config = dict(
    num_hidden_layers=13,
    hidden_size=256,
    num_attention_heads=3,
    num_key_value_heads=3,
    head_dim=128,
    intermediate_size=1024,
    vocab_size=8192,
    hidden_act='tanh_gelu',
    norm='layernorm',
    norm_place='pre',
    norm_eps=1e-05,
    positions='learned',
    qk_norm=False,
    attn_scale=0.0884,
    bias='all',
    tie_word_embeddings=True,
    parallel_block=False,
    init='normal',
    init_std_qkv=0.0358,
    init_std_o=0.0445,
    init_std_up=0.0513,
    init_std_down=0.0513,
    optimizer='soap_variant',
    learning_rate=0.0115,
    weight_decay=0.0,
    lr_head=0.00955,
    max_grad_norm=2.0,
    warmup_steps=200,
    schedule='wsd',
    decay_fraction=1.0,
    decay_shape='pow',
    final_lr_fraction=0.0,
    batch_tokens=262144,
    max_seq_len=1024,
    doc_mask=True,
    train_tokens=945900000,
    max_steps=3609,
    dataset='wikipedia_en',
)
Each number is 500 + 50 x the weight over the matrix's rms, rounded and kept within 0 to 999. Layers, rows and columns count from 0. Numbers have three digits each.

# layer 3 attention value, 384x256, rms 0.0359, rows 122-127, columns 0-255
519482526639489448464506488561457495466559497512483544505427461572477579515467492414495475506589437438476510492533472556521514524533460463466521499510497478473514484539499556480438460508412378490611527522457469478469442396492569492436561469402561468472377524500521542478465466474501594501478495486565491516489480552469512554482522441476512556448504476429564508492499468420503522502517448570586462523479577499505421452510505471476443482543548521481459468541498500538511454430475473416527461534575551539466471500501499513523551527408408537463444414547502485517491455453537502481534455490549510519439488530468532533494526556428523491474460434497448485565511511501579549541517503549514487478500447506476451471563445450541506477559496566419473511560512485556495480520484501
430442548567468537498449455459526504504526480574567531470523522508440485440470466561436449578534558485524497510514564462548603500478555430455517540439386499457499449519535467516482481506494484430517522565554500477449475499468450445533525456482393422511440543563534509463522469464512461486500475558466542599493460489555478526553419453491535477467581432415473524579536556494566566506579578536512569453407450487582431523482499527435422458519435541578431471392540531480531491468498477517645579418532552568467424462457464503553560466482524422479557464555420522491478471508517513482455588539539504557555470472521453453519509555467440413500537561496581562497413569530590510550525510453528503503482503460485522501456422504514513535510493518491392556535570473564503560448538478
439588526558549543490478484522470439517495435536507441505500525503538487452471532527483513477586500634529398476427542395524428439523472577498517493514466461557502508523526496595538493563562527497468565464492536479496436497445464364509495485507507488523500565515478509483578480563508500420419528499472513407525394542548521486462526586500518483541479455455462440487515487498481499529573580529522492486467524496492514526479559498521485437515500581527473518525605486494394557518486505548505502542473476474496451505427437444505416568539578527473521546470482476476480547446510432545485466570490568527437507453540543468530521437505373523484433562593552493505548491546495541534538501404535428558496509500548391524539449504589475506628561500515536484436570511599430462438505500
474520562451487530503435579475571440482492449425587595435570422514492463329523541492511498466561456575551552468477410429516459530471524565495577487488585403531490407509454522624432615511554496438404515506520466453504484509425483494443537488455458494572479512485475518383524430499491523445561472543614397526530580546522481460522480595503483523538539528577532455600422583490493494510525469518458499481528534485604526516478486513479375495589552422540517546503533486445437607623622464459535513422486425525528505435545435431503465481499572558486635497567511571503448521556493502483532539407441483547554439481426456461538579506557544576474526470413579545491481469549505548467550545491578547525513492403554460457452516506473459516506501474478496514471435585469361508462522562
453529543532434417425487668382491623535523450560556525462516578517552465452515494493475451505544484480507588547503465546409477481478617436505501414479478499498490466461496468607470412445517466601493472373479629517486549441511482539508463510458633471467553543440481527463467515514420567478451473421583572437479455525421508481601524497479519432631532510449475460593534510462517462478535477498471481456596516541557553497544429484439468453538474511494446487430540573531559486437582414353551534514484497509509592430570512458400600397468544524548541551496416486508478445610475519451434467499531512494499467529575506517470555489515516517458502434546562539495353527523518545454420472491596472449550466469377435461542429435546511481534471509532485493502564491537537446479510429
527508553490507505463510516437535476483523574486470442531539397509417508501519509501440507459518470388454473537447526466477504545552485602460460530450579532558511472564599491457473517515480534606453550497514523447469562497540567444508458529545481463476518529535482441528542569493395543631529561482496475513505519380400515430543527548481548467578436526541484574563453464481518521486514523502557429562511397521471567521445573483530545512397454540533516548427411478515476497513535523582518541528602531513548505530492553554526569497543603437527460518499533454487447485436465442613451530561521516584495494465577427552523490463438501499552471580484544507467542487489459404473525460436500549485422513510511493421526480578413517475592493479533553586517463551420498442543439427
# layer 3 attention output (transposed), 384x256, rms 0.0445, rows 122-127, columns 0-255
525425480465464524575515477512562569429498460470394444484465529511550508531484465553466544501423497554583413464491483448529565426553578519512473497509474516579491499497464498550599490448463466537457550478491482435484486527542550523544540598542539485479618509496467516435605503517578431419588489503474483457466558466510464443538434453475437495500493557453527545445448445503488510487483507497533507473461507506506513516524575517458504541431450471415470493444473480420480561516588492515539521532461511484533521547507472564550423425455540509505535435436538533521447475509491445632556497484474448508469559570489507477547499547498435529480491553518623489515506610467425473470472471526484494539524543490551496516527510536547530556461488421476488541486479546385412549463513540
480623543572487574466485527498516471480578438420470487533463461414403528450536530493451504503484473504497568523505475564460464494487514583458499483556511476531525562405498518464445466518507596573546437490408571489468421543551546609550505543529476528410467466440503466550515430593489559477427543555501466411440486513524447468481564448505446557531428513520580511516400560446372537522482484470514444577481553456522478466521508577555602516511423487445536510594366591583477480479537453508481495572446470504510492470560513473473467471545539441536536384436478493496581519456515534484614423521560466483435491436515542461468537515396573513566518562530533552492585474518384488507515532576426476458499544552542541504463576506493520428430431482412533431545458482388558463431468494
575506526496523538466491582491478528494448501501479507520541518492507521490541422566496464495424493481501615489535567443563511507539543473580480533539493537464526531478514426408533529490456451460528500499471545521570551505470520521544494582428479515484475499502511515540412541507542468523528558478494499544451402551498556517549508451462559446508496524564561539397518469542604583460433429487519448550497462572546499499510412461511461514546485569578537432544469464511512465428446516498513506479474521525587499522556509500385401402533470414599518491436551438532486530481502569421580559451512406456539469401488376435582443506527538434506557502513514504478501487618504451444493580476500518573506492697407466471436567515432524526360510572376525459537469492476551490504518527
513489528559465473538491541482491471475523519587479523567496540496480539529483499492515383443525520418462509443459524500500548518595473462552396468405532561511536535517623596442473483475496461521558552519456456466434421524560443521549543426497456516486552426470470476598442523577525484438508432509452622446498445454558444523442597420527536460431455503331442453508542428512495531454416490499495515475451466411344460536484570441623585560514482452498504587549466442619446419373406482530442517512478470495405600485412539491504584529522486451501471476485484497532491523514492511466477425457556414509551557456570598623539500437385579486513572576500468532504504406543524434591472362479479542496518492584454511570592467464554500491536544469481490521570524485454598568547635467
498475470510557521577577395539531481527523547433405480511503444437526495450463488546541556428493477495450391462439403486509532508513415468409462565488454380425527586479602533506549490419496596398434601472513459473435449552490532462507404545547411483474499561557518552599515508521508424543484524508491417475460479478506510481435416520479428501437344437539526514486534464435497515515391476445574508472475598460518610511514571444599448481476461561519455484516404492478500462508476557431430478593541630496461520592433506477584601441482430498461464379501468567470495469372468486533505515479449509451509490450413486464482458463491456448492531539554519441532574519447538414550480573548437526545489497532572602473492587512501513517462456398456486380524468491487465528576569497
505528526544546553355467442558505413572503535535470548520452539448514432530541463423562477480489529517523531496547561616526514451528462450503529482580606459494508460495495611549486559546526532502483460452590518515521445443436432541468453472361456686586456528497559624452519539492487480458486453611486611419479423587445491582543454551530481622467487463531509485464492603559491513482509440584416481501477507465498520482512440505463526461487553534525507451555471498423510483555478516507437525453489421465507468524513488476482492484468462451493528416513532527542524515474537439526559500514561484475498433546533496358456606577514456506545561376528579535536436400492539508495538538558507465488479490495463449507422524431453494550503505468570524481510524537490523541492500497
# layer 3 attention query, 384x256, rms 0.0358, rows 128-134, columns 0-255
463559446517477419564509541498577534509512486402539490385433455560487485463536638544490538458512436613501544463567398576390495471461471633518516532531566434534558464527399516535552436510548437538510423460552511477406536466458514496491393505438576526455484581555468504533569534483509409434595591485479630544376582454489574616447468434450493427451512428538607503369462464470505547491497666506489554540552421561395526478504539469491504444479426581422451472464485471448460527569464428465534395594485575461399397490551526494602465424479558480435409528416522430473449574459469478331540455433553592546568531538594541503528503499505533515515546478520516518495449538599483503623465623442518561565504552475473449459482464455540525509449451516519498495552452501517408504508563348
497421496484621606462533549546556447542452561458586463466458399507459478522528523540498500456588503533459536411436527436431607441506564466507505577581444458429417503480585446402562525540516510559433527451459536577442497522445561499603527552526564564500473584450465469493552516491402535487392485539383491485419361548444565474390499395454494486480574601491587549477478484408472439473530469449541534418510498444445475523417572566552520419613494434486543482464592554444466573492451380434487514393550614499443504465550593502460500497499435518544507475566517445390494478397430592497460473508576420397432598511505402486572459448524564513459419496578566539421473571513527467466491332482457552542531510477462490554458537611450519445635554442510503473504454519471535467529541568
586550557463571520463592488458460511399514506476514566460404464464509506467526472600597528552543488529422515439443436544485435471566553571451608468576525412465450461482570472567476581462539462518475450556620559481533519602494466469518428591503565585496571502508407440487448494422480452509477470512457504417470598486458572516577539503556387556438466616476473507444500503440353515408498496463526450538610504500486520571519442476574549505522499525446513422477480537547477616556564425495457452516468447427442439453582553465541457493502440499550446455537521529450528493538426425553540468506428415570405543496652436486520579459592591568486554512467520558498543556537531503547464497502553404562522587443493481580493472478443633465583525468562475489552385592496492475511551511
479421536481489412459557485468423511473584449432455544568537526425562487514406455545504439529487562527473491476504550488475439490493532550482443568552492572546558545547603484430508497497455524483559560481454496533475517479466440495478503503538506528447505496412501519570616621460487516530470478420453425600480504501568511497445531460443418492531484619379603512507561602456491520595565409439404517561556470455489560429438479549445573532549617610523473526493521528390516570442476505562468541569554442570396569557434564553475512420514457603394447490501527596383445606574507537476378519436585545420547571512427391513551537541421498533578580524469497519497502482540456385519527439436553501570496397559458583627462581557508545488632542367500510398433424543451504564424491399
371540508475549592523466442530409494585467544435526517520483449560591497617513584523579489489435569463499491363465508511566543595521553472478556499599549515483477477608425473463436457401609537413532574577555426469640420481548494431551416469504466541468538476611532509558481492431539478572547562447626572485547478444461528536603482485489390519480482454557630412445550550436520388537511397559492448517469674628538605508549449407584453437561454538540595493531582463595498475473567530371594482433507480520540596493496593459458519585496425585452559506503493477506536540543503497480499538501494476492436454483549611442455490396488556540517472529486390430557455534469571507538522536408562453464453476537493417464534530523548570508543485499500419499560587437578586522510443462
444443458418480406531492528498522526537511587575520485420588631544452505466559441517494500593523391431493490504424507501523480406498473578490552424580577473545574436455510561466496469565452544483394477489482559538490558464509376463437566503478612483456389406484476576515440522500518558561330426537483502416541606475615446516402411465493562450384517495458582456540494426456603527497506483582477538501486519525482471517536508472394476500436593495567582550461599506501553461514500498551547524423547560576540466542555448499497530460525382464509517486489527500527518449474565524427497441480492432604544482562495430572468511508454523538536584348580404450370560431573508594520431410504595395469504514476563503542476533498564487507521442447510552586600494530475402439421555501
557425570500352452518484552514433501447673573557595503539540503418578503544487475522500475525425463465406499501523531468461594489543476537440439464476479514552506407466481619560570415669430429422515548501511556513469531390461505514544518570464499492477390565485416483514496520491445429457464497519503375544458474469502527507553525413486497454434476441516496462458558558391480458523487507587455483499522508519493459496540558463490457451497545504541543509465464595560495496508573489440484508577506526534465514515470584484534580535501567515512485453499603557585410486416441561530477454533582520449425463410545494484440490542549469452494581482546390525482533472546538450524458508510420469560539572443495507523503466431580505584521538463452549517598613540564603527510459518
# layer 3 attention key, 384x256, rms 0.0357, rows 128-134, columns 0-255
453596481550548531529502469505501536518448493526471486437464393437458571502532454503432552503454585511555518447542549532456486521474582626584508451548423446522556476573483513545499487427587482619463447576550493490511462548578486495458438532620537518542595608566574332415439424430518563531610549521521583517506598475466490537483476463549414442518523544516497502484468437433469481484519555553455492508552462498554479540426559411543439559484458544493461480447378506537425474448485483470471447447521548511547418611468428501413475422650615567535522533461569469561571521392507475449569409530448441606561472626515596515531457498551535323465518464525424452593427486502526547596564527498516560559459585419529497468505526402479535440471519483521474488438451569404433448493450546
476566579515463573388516527547543547663443479473521526532442487431420429524500458517483405460536504595469498524478555505541531553538540459462556481470404395361529504493470527587532468515521546616527609477371451561550495499581469432498557400548500455387532395471582502520442568425406432533581545393499489490511391427542560556376475469551461523493493570461536552496495574543499457423591577451522574528490470502492507479490467564407528502555498564465462401530437542450497552523609397450485598504471567538458513578563562443433485440600544524381512429518471531583451489572444403546379418544535504476398501458488395504494541584496560508457494525494508478482487449460495440531425420475435470497430477438535520512443484595498478517557489464521520513458457419470534424496519401
469555539497565499484481415499487455420492475387546471450485415491523487441423430550571504419430508556561446543475570491468525538457524518547542538523404434441499489499531482484516456470384498495490668521462367562484433488434481535505486460562481497525533481527454456458525516440411474496558508597489428491450541508519474549493485482521500558527516530509506444504589560436439434526571501513506475489485619514464567483510500506472409582502468464439436371519448487385464496516564478447402352522407524487522551469570485511556429469479557559491425475516517425545515513505594528525475446535427470488463585473585478588549507565477495543455465616552520544537466509446465502497541588468494475478477640501522466506448466388490551532542417522533520512542540511479566440508551498
483461471498532526423462532477382462546543494497540504639433527444620499505504527578554401474519487473434511531437545434499530482506571396486507489478445487465506484547492600463501514423479541493498545564517543610614409578549461490416525506444474594449573391529556536445464520551537579475593437414551527508441520540478465508466503475483582520501482415447498508453534515586635532421393392456473566517515490458563514479457506612539572487579442595517499426585426428381487485521486495467452528497477380470497491556526585454476431595496516526467460435519527397455369528524472450502530573452565520481534517541507504501494479457548511546423469515442477529574481534479504484510543522544467607548527542520522507555510522471487636546607479474479406481475560572363545523420420483
391433552429492485462557528406515435502544416519536517509519381465497478544498505450480431371498465490481445395537508449530432498457401465536504491521506544532566491576525465527592487435487487385449585552524417491439387441390549497592472558425520560489480437637591500477470521460505500600484450468494493503484428487439530504593453464584414564519546400464474489516617517511555579538554462437593577448532566524563510516577485439479485489489526448534537569495546457472504472371586472521559487494474512429453545522452392406473548432500533526519492468581541453560517448460536486506543458498519487414566382475510609471458583492489545555471513525556577434515539484516533520431365415413555353415393533482402440477595542518496502459481458416516494595542460457582512496531441548
439552509459477578457442529533458568532430384543507419383452521528584541561477547449568476526452457409550512527445602497466466431499581444527419469574480402539518539441498522445555575550503529516483480507563589560475549547504543546524539452453534458410467550485452522600590473523461426469578473468423448335644379492512529471505550439503587465473532479595479512430489415472497565538415428418545471447501498539550519529463524557421478565321508556418508504471480508534488560461598561603543493449605526549523427462569425450514571435551442501504451482490570429458474476476504478486443535509547451527498501632562485583438430464509574520517473480544497518476372423547507554481396509433497466498560452433567501534338477470487520536501434494457569573460481621518470540540502537
527527644474511560431455477424473424511554572565564462549569436503512536515456579517524469533380452575477470519584576527519544504498357569458414537503497464517409471543485566455460455516444477514538521559505530548549462502450475571494497545513541524472498489474521509586481518422498580472557405473555492359538483499458423535572463528463555487494470521447446544524522531494469543495567466507477479500479536532489521442567527477492503455570557528541508520551368602564540576470542489488585547528460497527507487525476522448457513485520428567441545491434659503477503540434458544503527555494556474506352527454471580550360504489531517438515503446456461524476499567607549549576545434458420504503569534473466414510420400468525484368469482406441445456526514445557490495515485495